config.toml
num_hidden_layers = 8
num_key_value_heads = 4
hidden_act = "swiglu"
init_std_qkv = 0.0211
optimizer = "soap_variant"
beta1 = 0.95
lr_head = 0.00914
warmup_steps = 200
train_tokens = 542500000
Each number is 128 + 24 x the weight over its row's rms, rounded and kept within 0 to 255. Layers, rows and columns count from 0. Numbers have three digits each. The size before them is the row's rms in percent of the matrix's.

# layer 2 MLP up, 1024x384, rms 0.09, rows 615-665, columns 128-255
105:130114138087125135128114097147113135156083131128131116151119117100094162120085156139133141174144144125143071157155083164118131114123156133093140099140124128157113177141079111108148154130130137119089090120109112140129129170127119107103123184166147132142144134108116122093153106146095112092137137125103108096142136143155120138117100137109127088084179147141129144158121163136123192147153
101:142157127097113166143109108127175121130170139151110158139128139100143152119124088140127114105091134141169121075170129132138084145115103130149110113149143093114118149102136131146176143144150129136122189144141170134134113105169108099147169141111151131127137121145127157129141108135108155187140139110086163144116179167134119144120115115108135126105173128130118122106151089098128115150102
100:136151115107158135172099090148150125095119136129101136124122160164168135144198103133107116119120126104167148127152103107122146143179089165077119108131134113142143087161175078125101117160139100123087176103092099111112162103122129104136142130132141126121096143138147080136114120145136143129143133158139093115130141098159173134120122167074124163061130140124107132099160145129141128156149
091:130139105105113076116118144136153104160129063089155113116107141160120107100106083120116117158152059150155120108159101126096115156105154161111155142160128102108154139142098111095096109128107123177154133151159145126123111097112121127148137137126107120166067154166131124134124128149102087145107120100183101170094115150164152144154114128096199115141126133094148166134109114161119184109162
092:126102093111141136131105128128172132149099103146157136154098145113122114111112106126125114164098121129144084130128138117136159140155101108131129159168116116131145138102143145112130141084141142119176117071138167141159133120194132080107142116100121124143184146123132174109118129121134117138143132139090082148168133160134148114121159115119152127130083076159061150145113119088136140147135
100:144126104095182143147138122157153109150140106107127115119107149150114105130129138127144090124138143147122124106074121162112126110137105138147137134114129151109130119120109139146151134116103149102152133071168118112129137170155112144161130100152120121112113123157151172128111120072120135150127105110109174143140094121115112113112112139118172161152124153144129119138130130090121095110141
108:115153088169123166137150114134106127136161161122166128121180145156190116137143127116157158106156121125129099090126096102105139119150097144126149143105100181137150108130115129188127094149140100105106108126160149119146120125130133169107133107097093118161134110130132112178178132094151142118142129117136145160123157138113089117118108129121178149175107130122108107127089131128080125162081
097:128123115118146143208122098136124098157120137135135117120117138110132119085120139147133204102188155156141098143165154114111133113142160119105132132142122137102123144138152110088112143089147108143160128139131179152101091115081141134079163126111132104129141131100139120120131166130132161143172146139115132108112106155129102091133146126126091126154125104132125146123130139096093142122142
095:144141146143161158159100170119098117122124138071140102122114151112145090080172132111112130116113139166094102148097125174129122112113120108106099127109127084083127093115141115121158118086154146165118090078106128133181142164077156130131123115127093118104169131116122157099099124132124120110129126145137151084160109119154131138080134097159133131175139111129133123162114134106069154107121
108:123127073105133134124153148113155131158110142149078150113144104115115120147111129098142154107162096110178114144105120124118116130105112076154157123134141120130135133122108172126118091107135128182136134098090133131137134177120095066153144153154122121150149110124116093108118137173146083101114124144157108122086093110138071123151140134126128145104153132095120105150154174176127099099116
105:131136115102163122168119128141123172124130138129130140128135139104163112160086092121118130117171178125151141122157109136102124105129141140112148100139135092150136116132148148127090137136094126129145113107138124115119139105139097136131133148144128112151088108110168110121161118153115134146160135168122140135184142111122137141180107129158147135087084148092086131082114132158091104123178
106:203140133128153111122122121100117143151152125138115153116122124114133154095154107158096140095134089155134123122117148111108108142137098080151130143139143174142158080125139152096098132099111112129145099114096150131122105117153117094147121110145088186150127095163140163128124095163117106102123141075121117109153106107126104143168126113108115137162116126115136125100133134174150112144107
101:189110150128128159156134123112114122154136118092141106134124077138135140114105143174151129154078116118093135156152121116123157113105155115145132112102152103095153157158124115103134084131149161157104133148135144159099123119141125164107147130134160104097093150120142102170145142157113145132156100116102136124142166164133131148140091078114107128126129110107154096126133200101146109134140
099:144110109171081147155136106141167133173107115158117164128144138121112135114115106163150072122135141103132185134088110124141146107136128152160149112150135121154141163204134123128177114129170143101128107124144122138132146135117087191112146140107099115153187103142101145115122100109149101113143147070129110116147134109098141123162150085154130114118139173146127145154167115102132122165127
093:122116164108137133142182191123155111143172104113130153099110169158129131145113078163132130158103133119133143107141128143127138113133157099144131116136153139130135128147131097181130128143124133124112117083134100147115149127118125149149131117100051115113124100143053124132158150131139150106138127110080097091128141108103135130106127127147141157139111103132067109120162159107123127151105
104:149120105138168094145121108145174128104131146075090103133079167115106127138141124105109123132174130097117141173150097139127154144143159091153110108132088137125083102126122127142129102168140153107108122145127151117139121144105096154115183161169166105121102135144099166161154118133118159083116123081160119151116124153168150150156120111170111172111149135086075149127138137134107081170164
092:142081116139128099113098093122135084117128139168123115173123104093127113143145115117105134174105136095171142125177105101131176085146111126130082157132174104133093141152142125127117131156188174144122124133099136153127100113144123138124106117148140137100159130130127129143115087111109153100132139136162162126112146136134108171101122122102143146145179124108131108107120157122167128154114
097:135132074139127126159138100097140091127097094116144155137146181132119120103097152165104118160150120129101149102078104120109112147111151121137102169122099117141130122137123145121133080081107149063105121133075057122134107106110121103123122137136143120139161150093108127158120179129100108123113154090168123113134107163138128139146142126115158089137101105133142120143114130102133133135044
095:173116159106148137121102092107121152117083115150108134099128124075130149119122116156116178122118125130105138159127121130123117113150079115106119115109143126120144106164144095129113109153151141139143134106123121138156110132157123143161125099120155191147128113150175113127160113121135136154128125130127086121116143143168131123134135149149114168106171115119150152114065126121145119102153
126:093152161133110105089104142180090113131194120149144107111127136094101140135116165131113137133105142148122127162134131145157080131150104115127106122109133141106115161095121158125073182125059109143138132108128092099098124114131111139152175127185126128091128162107110123165099149131095113119137121125116096167102111137115127077117114138123155150113066123125148131140142138129123136080147
095:144148098152141122186093095126163150130106107099179131123144102118151142087145127158103152139111158076143134133150111134146126165107101123135126133134117157136125096139141166113132143135103158115081131147141163149085151155184130117122190131167109141117120151102103117122134165125054147133117138114148111124091145144149110116097147152125158120150153139131158108122137107115131129108108
105:125130165187082075139131074134132120124136080102086165160173146091143153115141132134108090135139126128166118111120121107103157146128131091092116163133158116157129150142082153115128142151107124122164104102125135144097114122154133130115107164146100130121150130128095099145148178135106102114144133097145143144089071165107091169085153106114094115140134095132141133124125149146149112112167
097:167142115143135156168144098119121120109140117072119133135127084142125095126130128116138106102177099135143155171134144094145113140134153172138132158130110098105067112167132120081149104115139135134111115149094126125121105111122110118123121108095138102115142143126155137137143105096157168128105097117147110110150136143137155151137142139149135114147125163124097074081126141129185142066145
106:145122156114163091138169129102143140137103111081125093116133110153108069087108108130104150115089126127126113101128157131061133122146110100176178115133168126121155111103156158146116122156146143088172136113156075099133108148126127088120165131095096119115122140140148127139102125152123130125145121153175145154121152137118153154115100160078156131126113112118109129126109107131131117128118
098:074135130135141138132130106079129106134099141139127124133116143177111113134085127124126103120141139105123141146145107162158156116120108112134147157134121140136102132172140136139108140129148099135135141141134109160139100127143067114114120124101101113088144120101116134128120147169114108132074140101114111134122125116129144103063086122111133118115141183154118125103144168097151115108110
107:130137082145163125154113090196136124136115121124141102160103127128185098148088137092145184125103148120148142077107169129121143094141124109166137097136173129084140128097132133087135126127125134177124123111114124123123126113095086199094128103094116106097119118126091132147127167130124084123125118094166111092123164126145142108140127107105156162099110114159153111147151119137123131123166
097:125144141106091090164097102121121094142109108085146092136126134113156146111148114153168099117126103108170141118078131127144077129159098149121154111148162125122124121151112163146146138117098184171136150166112088163128111114102110082132097116114130166117164126169084131070083136147110148138117106096124164128118129128137130092152108183132132130134136107122111164152078167154178134148116
101:134132109181146076100143134129143116145113126107117126086123171141092105123144154091116131110085124087133127112150137139166130112138126160120134146126108132142135154130140172129142068100108081138132113103171106100163096129127114116144151106146118109084157137148116109088109117136129196102137130144125082149157149161128179159134128106124143165090144112156148090132159128140166111150113
101:202122132084144146148136120104135175154105109112113136144151087098163107091147162151146069120096115094113130121158103147068104125114120148133138133095118151123109104157121112131136128152162165114105189158106141151120139128172138090105132132088100142140147144109142121189135109160122089074128120107147173176172135133124109109146111116147106120122168111106113094146104076121112189134111
107:126144108096119143142109104135151117131136170123119139121158149143157147164161134094148175127117105078104159117120121121079091096134136107112123115108164124135117113092135132139128108150099136107115159140102108178103095100101164154143159124125141125128168144164135150139164125105127083147115115125142134133142119141153157157135141113161144095099131113134149113134086078102139121173109
113:142146153125075128147096165119144134171159130112115143110160154124126130116108113102093155165102131112084117137096148154095107100140115139119105094131168079133135124135159076110186152124159130140132103113131153135135105120135139130122129136112099103103104109110179116155141148077117073115165146126116087136103096160125158154164134112146133141130149149086126167139135178150119114153088
116:147153093136132096115182129103113162130085125110166156104117102153073159131170144121167105124138108098154133153125112120128092108158139120148133112112149153147140105100116130141100118133134144150132119129115138147130131154134126128127120108121153142093126125140152094134154103114154116123112172173151170119078144129121179104123145084122139134176121152191117147163115120104136076118164
101:107128120155139165133089142174126138157098106139144101085191149137138105108124144152121126139114105062095141123131158153133146148136138112147148163139170127118092154120133132124136100110133143098180094121152143143104149121105113095128120187131129163117149130129138093111112131124102136164157086134156099104079109181132121126121123112148162129097102127141135113101132135140101104141077
100:110112134153160145143118123163136104111141080119163169153171141123162129147128117071132108147138089126155114150140109164124115116141138121128152158129104170117093127158103127160188135163116123123125138094098144119085123129110119092167106145111116128117132121108125130125156154120118145197124141141125139136116142118180112138093160142143110132103142149136126116131089114149130147124119
092:126173106144135133129140121156071105161116121166127086148105134145132079129096156161112129183146129142137111140127104140123125136155135148110126135107198146111137156154129095150137137104188132122076151151127121131091111114105086125106155126126161150147086144145140114091117184138115117088120108153125133161167114158147172139152180090135086122114142143145119133095133122078082145107117
101:132070118157140112136154129151140165167111167142159121121125176100103133120156095133134154075183118083146125115109142121120162179129108118142148135134133131154119167101135128126169077123107148136116158113118150142134174174120139159161134160110171129163132160139148090139142121119136130093115141086113131140128105138118123122117119134132131155155101122158080103132110082113142076102125
087:097160143136099093131138112143117140142163135094106150154154137140126132165108089078127149178136139104116105161179099098132164137138139099166160144106107162135136123110163195129138059119103131132112118176159092142144106148112125153109114143112140135137081152133108131144172084095132127147145131133126135135066121155116181097149163104135156139135151098157115110144150114140120149146111
096:119114095104120137140090126105117115083136133076130127190139145088102104087151139123120106149130117142142176130116140124149055101071121114134144101115131170107129114091112121115118124134125077146123122158136154134120131132108144063115155088135138167156144130165099136143123171165129159130115110098124172146133135125132139123116160112074124135128113129144142153152164106120152119121088
097:121123136120139177151116167112088152136113135087124151101108120138176155135125087130143125103092135155132121137120154096127132099168094119133128150157120166145110121129168115107160119103119125137109148138145137137164138129094129120127141138157132111149143128113161107128144128061128124135128117114106084147151139124118068091098122131181126142156149146154110118137173145134190087138124
101:093129141159151145160175129147172137113150141091101153134116162130112097082132143116124098099137094114129167144105104141137098136158101128100130121129077141087112119090172086139109134147137133128123126096154123130095126119153139169093119116126148115139145119144105121132171139088160139155126145093058175133108122111095121139123109154176169134155100124133132121143086121098122132163125
099:114131112097111168127139151060193134115110132136121081177159122131082148058127152120140077150128112155145142130137130157116125127121124059138136109140146135122127121125121122122167125121117082125089154117176116153156122133132112108079153142183166167109158135133146142123111171134110175137082121149130146135130122132110122141129137085119131075098103199144148147131120119128148108100142
101:131144162101142135112121139126142164158134078086149146127075122091130104146136114139141131111138111136150128118119100100144103134106117141186101131137079109167158129119199099080124106141135137126121151099078161155100142102110100098137123114133104144085152148117132157121131123129142111117145127122101105115122109110153104131150125123161136099101140140165148102106144136131112125163126
093:123126104137129098113093111100142116102120150124073117124157151121117146132145160135144144119109106123134106109101147084101128153108116117126130124113135119128150105154126139172120150089144125125110136126117114101161136121108110130152114128161145153141135089154120120112122162151116155093096167106106146125147129109144100128065160144152119131147077148163136117156187148178189122119105
094:116137128172129133154130152098109140068148153100130099138106115165123176133086086138115082117145109149082117161075143159133149082112143111110123131083183125090114104206118135145147119143107149111122132123123110136146155151158125090140135111142172123157143140077135136162136152094070130133155122090133144102115136101106100102105083102116091133121107119138150107140125158108116125112112
087:144140130116117095128091142154099112053127161143125105161130122129105137079080144134140126144131116131187085154140117131132102111173120130176135181142077088164147125129112099140152121128072140134087082145134108143082133094106135106159109083114162135120116117140148141106096132119098069148111133150155183131111176087145136120125115116152103135124126134137091127084128142111087125145121
102:132152118075109070108135150146138132115144174065124102129146146105126103091126174113127117125141144170109109124102107136126123077133132145104144149108099129131119116116114144131188124158112136127123157125098135163124140117129121169131139095128116100130082145080147134118108126111171129104136157120150134128105113141125102096119148145149177153176146110111136102136140111180161131101111
108:162116114134125146126126136123128128137084093128089150130164097141100128098152098139095099154122158130129137131122110115138106153130181129110118106100126152127108120083109114101094115076136123061125140125097131108146113159075152106103120148093129116082129128134123132134099160130130097158094161120123127118124126138104114102127171153136071146146126119141126117107156159165115145113106
096:116145093102190170095130128148158084155099071183128113164129126100129099154134136101146120119091139126120155123085109177179150097113127112105141151109154104137150172135126125137145113131128123081147122137152170101132097099133138122161103136136102124202126149108114092113089098116119159103169121139129103141090131119147152118146135139126109104147143159133127110136164104098082141119105
094:110122123154150102134149107153116109155161138116106131104139092140145145149123169141150148125106112104157089106103097119109168136104102091113150123102132145130117135150083054150155109110150114165132073087097080125168143127091112095169107126157143157126129100118146151096153112115138133118167099168112136125120114132163114117108079079146132069103109104133138123158122107144164143111118
113:062129136105130107143163131115122087103094088136101109138110083137112168113121118131117113126128076144126133125112103138142080130141124162107137091133100106047144151112115124132193137156118102157107106133109150120114151144156145088091126102142129151098110139133161170145132168132152132134093116104117163116149178148126123139129143113119064114054133078140171106178137129142128092103158
093:129137126160125147194134106138077107089138133112128105146138190138086096122122121158092135121130117142102147112120119110100134117136167139082116123115138089140133192117077140166143116132168119125144099152130156108121138127182143120181110133145120088101108100138130114140131151139175105125153116105150123159152136110135152106151110141125119106149106112146120166127134141091167142164136